Each number is 128 + 24 x the weight over its row's rms, rounded and kept within 0 to 255. Layers, rows and columns count from 0. The size above them is the row's rms in percent of the matrix's.

# layer 9 attention key, 256x256, rms 0.153, rows 218-255, columns 128-255
size [134 124 124 129 125 126 119 123 130 124 119 128 121 121 122 132 125 127 117 130 121 112 122 130 116 131 124 127 128 108 120 123 123 130 122 119 120 123]
[[ 84 139  89  89 134  95 111 119 118 140 122 129 167 104 128  66 117 107 109 154 120 130  88 131 160 110 140 128 136  92 141 135 145 101 130 171 148 133 162 124 119 156 125 137 124 151 143 100 154  84 111 110 139 132 123 117 124 150  91  99 142 120 128 172 169 119  99 171 140 108 130 124 101 121  57 134 137 155 136 107  88 168 105 128 132 110 170 100 139 144  96 136 103 155 145 118  96 127 142 115 126 114  74 137 157 155  99 139 137 153 147 130 120 149 140 136 113 135  67  77 144  80 116 140 161 116 125 132]
 [201 103 110  79 111 137  86 146 139 149 116 118 124 117 154 120 154 111  97 152 140 109 138 127 149 136 115  94 105 149 128 137 116 133 205 120 112 125  87 116 115 129 164 166 117 124 105 136 124 119 102 115 142 188  92 113 140 109 136 158 152 144 100 152 126 154 172 133  93 114 115 174 170 116 116 126 150 109  90 124 145 122 100 206 141 148 124 113 146 121 149 109 108 116 136 104 136 132 120 154 138 122 114 147 144 121 109  49 139 118 101 123 100 125 119 116 128 138 108 135 119 106 142 113 182 119 138 102]
 [115 128 147 115 130 108 124 144 106 152 127 137 100 148 143 104 102 146 114 132 146 129 132 126  95 110 122 145 141 128 166 143 103 124 143 141 113 132 150 128 139 105 152 151 139 125 120 175 126 128 141 150 130 118 169  86 118 141 116 120  81 134 128 105 122 138 166 136 150  99 184 117 133 123  93 117 159 135 172  92 158 131 130 102 138 147 125 118 104 125 106 113 111 140 112 179 112 125 171 109 137 104 137 140 142 105 107  92  90 113 149 123 131 144 125  90 119 106  96 112 123 130 110 150 125 102 114 142]
 [135  94 108  95  97 123  72 133 117 119 118 108 125 103  85  78 168 154 119 137  57 132 161 139 110 134 112 102 114 122  84 141 146 118 114 122 122 174 142 129 111 172  96  87 146 108  94 139 142  95 126 133 127 113 111 118 123 123  92 126 144 126 111 137 145  83 144 148 138 161  98 108 121 147 136 152  90 145 176 119 132 171 135 174 139 129 110 134  81 101 119 175 125 110 176 127  96 120 145 176 128 116 103 154 136 146  99 135 164 142 144 106 128 136 110  86 122 120 130 126 161 134  77 144 124  85 133 166]
 [134 152 118 134 136 138 155 153 117 164 109 124 132 108  85 128 106 109  73 130 126 166 152  92 138 108 121 156 152 166  95 138 172 157 132 150 142 146 126 163 123 134 155 127 137 153 133 111 147 143 139 106 157 168 194 146 127 134 137 161 127 131 122 125 112 130 138 114 152 119 142 151 102  78 147 161 112 130 167 116 115 101  99 102 108 135 143 117  99 154 126 123 122 149 143 173 112 152 175 114 142  68 124 124 173  78 112 164 134 118 114 158 150 111 156 119 119 119 101 208 161 128 129 134  86 149 159 117]
 [124 143  98 126 160 128 140 108 121 175 121 142 125 185  92 129 101 109 143  96 113  99 154 142  99 118  80  94 126 175 154 112 121 136 113 125 117  94 166  93 149 166 141 120 146 132  97 135  93  98 155 146  88 139  89 113 140 120 120 116 151 101 113 147 119 133 130 153  86 150 140 162 108 137 111 160 142 155 140 151 120 135 113 134 156 166  91 106 126 105 101 119 128 137 122 142 156  97 191 123  78 120 110 182 127 116 156 130  96 136 119 167 144 156 140 100 141 125 113 156 107 120 174 108 126 129 111 151]
 [122 108 164  96 155 143 136 119 109 108 123 142 128 123 147  86 161  86 128 141 133 112 125 171 103 151 133  97 125 113 141  93 110 150 126 137 125  88 134 185 160 102 164 156 143  99 141 170 126 171 129 115 113 100 121 131 109 105 131 101 121 122 135 109 124 162 147 140 106 142 100 146 165 124 159 122 111 114 115 153 110 127 125 143 154 160 155  73 142 115 111 150 131 136 160 143 137  80 141 161 138 129 142 124 116 155 136 105 129 112  87 124 137 100 165 100 147 113 113 117  83 119  93 125 128 107 139  98]
 [122 120 171 179 131 150 108 116 120 113  84 136 161 158 130  95 140 125 119 153  74 132 170  91 146 149 168 133 141 142 163 135 142  85 132 151 119 140 123 144 132  85 128 128 127 130 157 127 124 112 115 120 169 110  89 143  97 166 119 117 116 145 141 103 149 127 115  81 120 126 141 137 105 163 120 156 133 111 123 121  97 152 112 143 126 121 162  88 125 127 164 164 111 111 117 109 108 156 118  72 113 142 157  83 114 120 124  90 151 122 128 125 140 125 143 111  97 107 103  99 133  82 145 118 126  99 154 147]
 [149 161 103 122 134 119 158  97 125 130 101 137 146 147 142 176  96 115 148 126 133 110 122 164 160 143 124 137 146 129 119 148 146 127 103 139  93 145 139 143 130 128 142  91 172 131 114 127  75 140 154 134 116 113 133 148 152 169 154 119 153 147 150 117 118 108 165 125 110 101 155 149 143 132 129 148 163 126 169 190 141 167  93 127 126 141 136 144 101 127 196 109 103 136 111  80 118 127 125 154 123 104 132 153 140 148 159 122 103 158 110  81 142 161 119 218  85  93 131 113 153 132 112 100 160 133 106 157]
 [148 162 142 147 149 127 172 101 127 139 126 149 149 124 114 122 157 129 136 158 162 151 123  89 136  71 133 134 140 140 121 124  84 173 106 118 125 158  56 158 153 141  97 141  88 107 159 128 143 144 148 132 118 151 144 138  98 157 122 177 137 115 112 101 100 159 149 160 109 136 174 113 119 134 120 138 144 142 128  94 117 112 128 105 114 122 108  85 141 126 140 179  97 132 175 161 134 159 117 134 105 145 154 191  94 140 161 138 148 120  77  92 136 187  97 125 112 131 126 136 109 139 132 125 127 134 127  83]
 [118 112 141 156 162 132  67 160 103 118 146 134 165 134 156 150 111 138 154 129 175 157  94 100 170 112 154 100 119 127 122 128 146 178 131 167 185 131 146  76 125 130 119 147 129 125 133  98 176 110 145 139 126 119 138 162 157 141 174 136 118 159 116 128 153  93 134 134 129 140 121 131  96 124 106 105 108 111 111 121  95 170 122 124 136 150 109 106 156 142 116 132 123 128  88 140 161 108 123  98 143  65 122 133 138 150 160 138 149  95 112 128 134 167  96 107 133 122 171  76 109 136 130 162 111 150 134 136]
 [143  95 125 153 139 145  95 143 120 129  90 122 137  89 136  90 112 126 106 101 123 100 161 142 165 157 148 107 118 115 105 138 100 103 113 104 135 131 126 125  92 115 145 113 146 141 138 108 136 141 162 141 121 101 100 122 113 135 131 136  79 128 146 122 104 140  97 167 165 137 146 141 192 167  82 168 112 144 139 198 114 109 125  90 149 123 116 160  98 108 118 130 139 125 139 139 159 143  79 127 129 131 111 117 106 143 135 161 122 122  78 167 107 138  74 121 112 135 106 127 138 116 131 100 155 138 190 131]
 [166 160 111 139 119 132 144 122 147 132 125 157 110 147 100 126 149 137  91 155 197 125 151 156 147  91 120 135 106 161 130 125 146 153 150 160 143 183 124 132  87 116 160 176 123  75 155 147 137 107  90 110 100 133 113 108 130 112 130 165 145 105 117 117 162 149 147 116 141  99 161 160 109 147 126 155 139 123 103 100 126 101 182 109 104  94  98 181 177 105 119 117 146 135 128 114 126 100 173 142 114 130 121 157 102 132 114 140 157 126 157 140 161  80 131 149 132 160 155 156 128 133 125 155 123  94 141 102]
 [143  95 146 133 142 118 175  84 118 115 101  66 115 119 167 155 113 116 130 135  35 129  80  98 128 122 134 132 101  95 153 118 135  80 173 116 101 105 110 125 131 120 144 151  97 127  92 161  84 150 129 121 127 147 144 143 118 121  83 111 156 109 102 135 108 117 132 113 150 129 119 162 137 114 125  84 119 134 129 156 124 109 118 116 145 131 120 166  98 132 147 137 154 117 145 135 133 125 156 134 170 174 134 146 114  84 158 155 153 155 106  97 146 123 163 133 142 139 122 160 123 177 157 142 117 131 140 165]
 [154 139 122  90 107 102 169  97 138 138 124 124 156 137 119 171  67 134 118 146 129 149 146 107 151 112 133  90  93 124 124 181 122 105 151 121 100 138 124 127 152 162 127 129 171 130 144 101 143 127 180 132 158 130 107  97 132 133 108 121  96 132 102 132 129 103 122  84 103  76 134 128 110  85 169 147 147  92 135 154  98  83 115 143 118 100 147 155 159 134 110  84 106 118 120 139 107 119 147 144 118 142 113 123 173 142 102 162 105 151  97 129  78  61  99 151 123 137 143  81 117 133 121  95 113 119 126 128]
 [157 165 124 146 137 165 121 141 109 125 107 154 155  75 150  84 142 150 119  83 117 124 147 104 108 167 153 109 104 107 123 138 128 131 123 157 126 143 126 147 102 129 128  70 142 108 160 131 119 109 121 119 166 137 133 122 115 126 116 119 104 126 143 131 158 159 130 171 124 198 122 119 155 180 100 130 123 163 134 143 166 142 109 120 158 122 130 163 138  89 121 133 151 120 114 113 148 122 121 165 117 100 112 171 150 132 133 116 113 134 165 104 113 118 123 133 161  80 132 136 161 138  95 175 154 128 110 125]
 [148 123 114 132 109 210  71 143 130 112 136 117  87 124 131 161 173 134 124 120 138 132 105 118  93 118  92 152 118 110 117 126 143 104 105  58 128 119 115 159 160 105 154 184 164 118 139 117 124 142 104 115 122 126 130 147 129 164  87 110 113 121 128 111 136 105 127 164 114 163 131 127 139 112 150 111 126 162 123 118  72 104 145 130 130 111 131 121 157 181 151 123 111 143 127 126 148 145 133 112 124 135 104 122 107 166 160 103 161 132 143 153 134 160 129 124 154 121  98 111 172 117 133 121 107  98  95 113]
 [109 154 118 104 137 129 153 135 163 148 144 149 153 126 146  72 127 144  94 162 133 112 155 166 140 121 139 124 154 121 104 113  97 117  98  79 106 150 117  52 119 129  94 147 166 123 176 138  98 102 176  98 128 106 161 108  81 123  90 128  66 161 108 118 186 127 147 109 116 101 116 128 150 126 144 140 123 132 110 103 151 133 115 124 121 156 122 138 140 163 103 169 152 115 147 143 125 111 134 143 110 104 116 123 122 184 126 120 100 138 116 136 152 130 188 112 101 110 122 130 158 159 146 114 144 129 107 170]
 [109 123 121 116 165  90 161 140 155 149 126 112 101 133 165 130 185 145 149 127 113 123  87 144  73 116 190  97 163 141 168 141 136 144 116 123 141 143 149 145 130 133 124 138 139 112 130 103 110 147 130 103 140 161  87 150 116 125 134 134 113 114 122 104 149 138 136 109 113 114 175 145  99 144 155 137 110 137 122 125  78 160 134 136 129 141 117 135 167 141 163 122 117 154 132 111 102 164  94 110 102  91 132 169 139 115  95  93 172 128 116 117 162 110  98 166 158 113  88 113 136 109 154 125 110 132 136 125]
 [128  71 140 109 164 182 123 131 127 119 120 163 110 141 100  55 152 162 126 104 154 154 122 125 138 116 140 123 104 122 136 154 165 149 144 138 121 137 129 135 142 117 144 146 106 135  87 137 120 125  98  95 121 105 162 113 140 107 150 135 162 155 162 107 126 114 173 147 123 134 127 140  95 106 149  98 146 106 138  85 151 159 108 141  90 116 119 155 166 162 124 115 125 121 108 139 162 160 136  89 158  97 147 166 127 164 125  75 112 127 164 133 115 128 142 142 142 138 103 155  95 114 159 155 103  94  88 106]
 [116  90 112 140 180 105 156 113 135  95 157 114 124 117 134 120 113 131 131 124 136 144 125 102 154 109  95 158  97 109 144 126 125 139 127 117 107 101 160 125 152 131 112  76 116 154 150 118 156 112  79 142 135 157 132 125 110 113 123 128 145 137 120 128 117  77 134 117 146 150 142 126 142  97 118 130 140 164 111 147  92 118 124 118 117 124 144 157 123 126 125 131 135 120 141 167 127 146 159 126 142  51 123 155 153 137 132 123 116 115 106 124 142 107  80  72 109 131  91 106 151 112 155 128  92  70  91 100]
 [106 159 103 101 164 169 136 177 144 152 116 123 147 131 101 119 138 131 122 123 142  89 126 129 119 127 130 120 155 109 126 179 113 137 156 148  95 109 115 127 102 111  96 117 126 150 150  97 143 111 141 130 141 139 136  85 150 158 153 124  87 154 128  90 101 105 126  94 118 166 120 129 138 145 111 134 145  98  70 113 146 171 127  90 143  93 111 113 136  85 112 141  99 159 129 110 106 141 123 111 136 138 130 148 115 139 137 112 111 129  89 147 137  76  94 136 124 127 129 100  98  73 188 172 139 152 126 121]
 [120 156 110 124  75 108 157 163  98 125 128  97 157 120 120  82 151 201  70 110 163 162 119 166 114 108 148 150 153 121 149 152  68 117 135 122 149 121 109  94 144 168 108  74 134 128 126 175 125 161 150  88 124 140 144 161 136 185 101 122 118 144 124 105 125  98 160 136 114 127 131 111 122 137 142 135 102  94 170 127 142 167 114 107 107  94 148  97 109 142 131 109 118 126 143  89 109 146 118  82 136 136 101 104 155 167 104 125 110  69 128  95 159 131 127 126 110 127 155  76 144 121 118 124 138 141 111  98]
 [147 126 116 140 142 111 152 142  81  96 170 114 143 108 113  90 122 174 109 118 108 138  85 152 120 147 112 138 172 107 141 127 105 145 146 120 106 138 134 174 145 120 129 136 152 129 123  96 116 131  73 101  97 148 149 130 128  99 124 119 146 125 118 141 158  55 131 106 124 117 106 127  96 108 122 154 156 114 141 138  93 113 170 108 118 161 109 107 136 147 148  73 138  98 159 119 129 126 105  81 136 154 124 101 143 139 164 174 159 160 113  87 121 101 132 109 158 132 140 105 148 144 180 122  99 146  96 159]
 [124 127 133 163 112 104 119 122 156  97 136 129 146 137 138 120 129 115 110  96 132 151 125 147 132 129  88 151 121  96 137 131  79 135  92 106 208 158 101 177 163 165 133  86 137 152 168 121 153 150 102 163 150  89 141 147 114 160 116 139 149 130 145  89  92 138 149 116 127  98 111  97 139  93  71 110 152 115 145  82 151 142 119 149 121 111 120 119 119 158 114  78 128  99 130 148  80 141  89 145 150 165 124 117 158 145 119 111 140 173 147 126 141 107  86 126 114 114 130 112  58 130 116 142 169 103 153 152]
 [118 116 171 131 132 148 116 104 128 120 162 109 140 109 107  95 121 131 168 102 140  92 107 122 145  87 112 102  96  96 136 149  96 160 131 105 110 153 136 123 132 103 156 149 160 132  79 108  81 137 100 102 125 125 117  95  96 120 134 105 179 102 127 138 112 124 169 150 113 116 143 133 160 148 105 129 118 111 141 141 180 116  57 123 135 111 121 110 121 148 149 123 106 115 121 121 129 104  78 136 170 145 133 147 100 125 128 103 125 140 143  63  97  81  77  99 119 153 117 124 135  80 119  99 116 117 118  79]
 [108 122 122  91 111 134 123 118 170 152 168 137 136 178 100 135 112 175 115 143 153 126 122 142 121 127  92 150 121  63 165 137 131 183 145  96 156 130 128 149 105  86 138 117 162 109 146  78 122 148 138 133 112 115 125 100 152 156 174 124 132 123 127 100 115 130  91  89 154 182 132  67 148 128 118 105 135 153  77 140 125 135 100  89 116 109 116 144 143 146 123 108  91  65 154  68 138  95 119 144 138 102 162 132 150 146 114 124 112  87 168 116 113  90 138 142 117 120 132 152 132 104  87 111 123 122 114 134]
 [ 76 134 148 112 132 146 132 187 157 116 119 125 140 152 142 175 134  99 170 109 157 112 103 148 143 123 137 140 128 156 129 185 141 137 129 163 106 138 123 102 125 110 137  97  93 159 151 179 119 118 124 102 131 129 106 143 126 161 127 202 117 140 124 104 169 135 125 139 128 147 144 116  99 143  98  78  96 116  92 125 108 114 141 130 131 125  85 119 117 111  86 128 129 144 119 141 155 140 137 132  98 124 116 143 120 200 140  96 115 158 132 114 103 128  91 148 142 129 126 107 157 118 102 148 123 147 113 106]
 [178 107 130 103 151 105 111 110 186 112 203 139  96 146 186 129 122 174 105 106 133 150 124 141 150  98 149  85 119 142 111 133 136 135 111 123 150 137 155  95 100  59 134 118 160 154 183 148 110 142 144 147  92 123 169 142 146 147 119 107 131 152 159 144 109 125 119  95 146 184 137 137 106 161 131 129 116 131 160 125 152 121 132 138  94 146 146 118 170 117 104 106 127 119 106 106  95 112 125 114 136  90 142 121 133 119 119 124 119 140 141 119 101 152 142 147 116 133 147  84 150  90 145 152 131 151  66 129]
 [170 121 119 114 125  75 181 144  67 136 120 151 101 151  86 152 135 138 158 133 133  78 128 114  96 136 131 110 142  91 137 192 151 142 162 160 123 122 118 141 150 165 122 178 140 100 133 114 115  95 117 122 148 115 126 119 172 131 162 102 155  94 129 146 109 143 128  97 109 126 115 118 148 122 135  89 110 138 137 114 146 168 134 128 121 129 128 134 150 113 157  96 161 135 147 111 144 106 113 135 121 123 132 109 106 159 156 170 141 141 112 145 174 118 147 140 109 100  83 118 130 109 122  88 116 153 135 143]
 [115 121 119 147 148 107 158 109 104 121 152 119 134 122 134 108 127 139 130 134 120 100 158  94  80 129 146 121 139  81 158 121 154 122 149 142 133 109 155 118 118 148  97 105  83 144 143 144 138 165 136 113 126 126 135 117 106 123 113 184 123 155 155 118  68  80 138 157 144 114 121 125 130 147 111 130 159  84 121  95 114 136 140 124 193 135 108 114 135 161 162 100 142 116 157 127  90 133 142 139 141 104 131 103 162 160 160 136 159 134 145 113 134 119 166 142 145 122 152 142 132 149 140 120 133  62 113  82]
 [130 112 126 115 126 179  97 139 135 151 103 121 147 154 111 123 115 117 118 144 108 114  83 155  89 137 126 112 141 102 105 134 131 157 130 136 165 124  69 137 154 160 136 116 153 136 100 152 104 136 130 114 118 107 170 159 119  90 179 108  87 149 125 154  98 137 117 169  90 133 137 173 151 172 137 143 132 125 146 128 132 109 125  98 139 134 151 113 135 132 120 125 125 115  94 127 109 129 110 109 122 106 122 150 103  75  98 126 107 114  84 124 143 131 121 120  80 103  94  53 120 116 130 131 157  79  73 103]
 [159 117 106 165 126 171 138 152  93  93 142 149 129 107 133 147 113 121 117 156 139 108 141 124 130 165 146 110 118 115 115 112 123 165 138 149 112 138  85  94 111 154 150 104 157 135 102  95 115 149 100 173 139 109 144 147 105 145 146 121 111  63 138 101 124 145 113 135 130 106 135 102  77 138 111 131 165 116 153 127 125 120 167 103 154 164 107 107 142 128 102 119 111 183 105 136 159 134 144 122 159 122  98 128 167 162  98 106 130 136 178 159 130  80 109 127 160 161 159 152 119  95 102 104 110  94 121 149]
 [117 152 158 153 125  86 137 100 121 138 107 126 102 128 118 106 128 113 160 134 145  98 120 115 146 153 106 151  83 136 116 159 126  93 162  86 124 115 119 135 139 138 130 104 118 103 144 163 130 155 122 131 126 133 128  91 121 161 128 107  98 175 107 134 127 125  99 170 141 119 145 125 128 125 146 132 168 161 176 150  77 105 156 154 155 129 110 129 110 192  93 115 147 168 145 142 118 147 147 115 120 133 112 149 127 130 128 103 137  85 126 134 117 119  95 105 109 107 145 112 103  91 123 150 155 104 133 146]
 [103 118 123 135 129 119 120 133 154 125  94 124 149 132 108 187  95 139 150  97 162  91 145 114 132 109 100 146 104 153 156  98 120 100 162 122 134 166 144 117 145 130 146 103 118 126 132 111  66 134 132 100 157 120 142  67 134 108 121 179 131 147 144 126 135 124 122 115 105 117  98 130 139  57 111 174 113 106  90 106 138 136 155 105 122 116  96 127 167 156 125 179 141 144 104  80 135 135 110  95 139 144 106 125 115  97  99 111 109 103 118 110 128 106 127 152 136 122 103  99 156  83 101 139 126 158 138 123]
 [116 149 151 110 136 126 107 129 112 163  87 128 119 111  83 115  75 108 119 137 102 136 102  90 186 107 126 154 161 120 140 182 133 127 116 190 124 138 139 125 111 146 122 128 148  91 153 119 169  89 115 107  97 118  88 141 136 129 117 121 130 149 138 147 139 139  89 103 126  90 147 100 153 123 127 168 123  93 136  94 109  99  98 174 107  91  99 101 131 150 139  99 117 109 200 133 150 114 124 124 124 107 154 139  97 124 124 149 111  93 132 140 120 108 134 166 144 110 118 101 164 148 187 134 129 173 100 102]
 [168 150  80  97 148 121 128 113 145 170 125  80 118 122  85 128  92 120 106 126 124 100 100 151 142 115 134 142 163  97 129 129 130 113 130 105 138 127 102 153 105  91 132 150 134 132 179 146 117 106 120 134 109 141 125 130 116 157  80  89  77 170 126 130  99 138 144 102 100 100  87 122  98 123 114 178 134 108 165 181 170 150 127  94 122  90  95 149 111 160 141  99  74 115 117 134 145 124 136  97 154  99 116 146 112 124 131 124 113 132 140 146 140 169 123 140 112 119 108 111  91 125 123 121 114 133 112 118]
 [135 151 128 115 122 121  91 137 123  97 144 128 141 152 111 144 122 130  92 136 142 133 153 111 146 119 157 133  94 109 136 127 144 169 136 146 138  83 114  99 119 135 144 104 174 131 135 137 173 116 154  83 126 151 114 123  98 124 153 161 106 155 161 128 134 121 122 116 129 132 133 103 107 107 134 153 136 132 132 132 130 152 154 105  93  87 156 110  89 108 145 120 186 137 114 145 119 185  88 109 122 112 104 118 143 124 110 163 134 148 115 128 109 126 146 125 102 129 124  99 154 152  67 135 127 122 135 137]]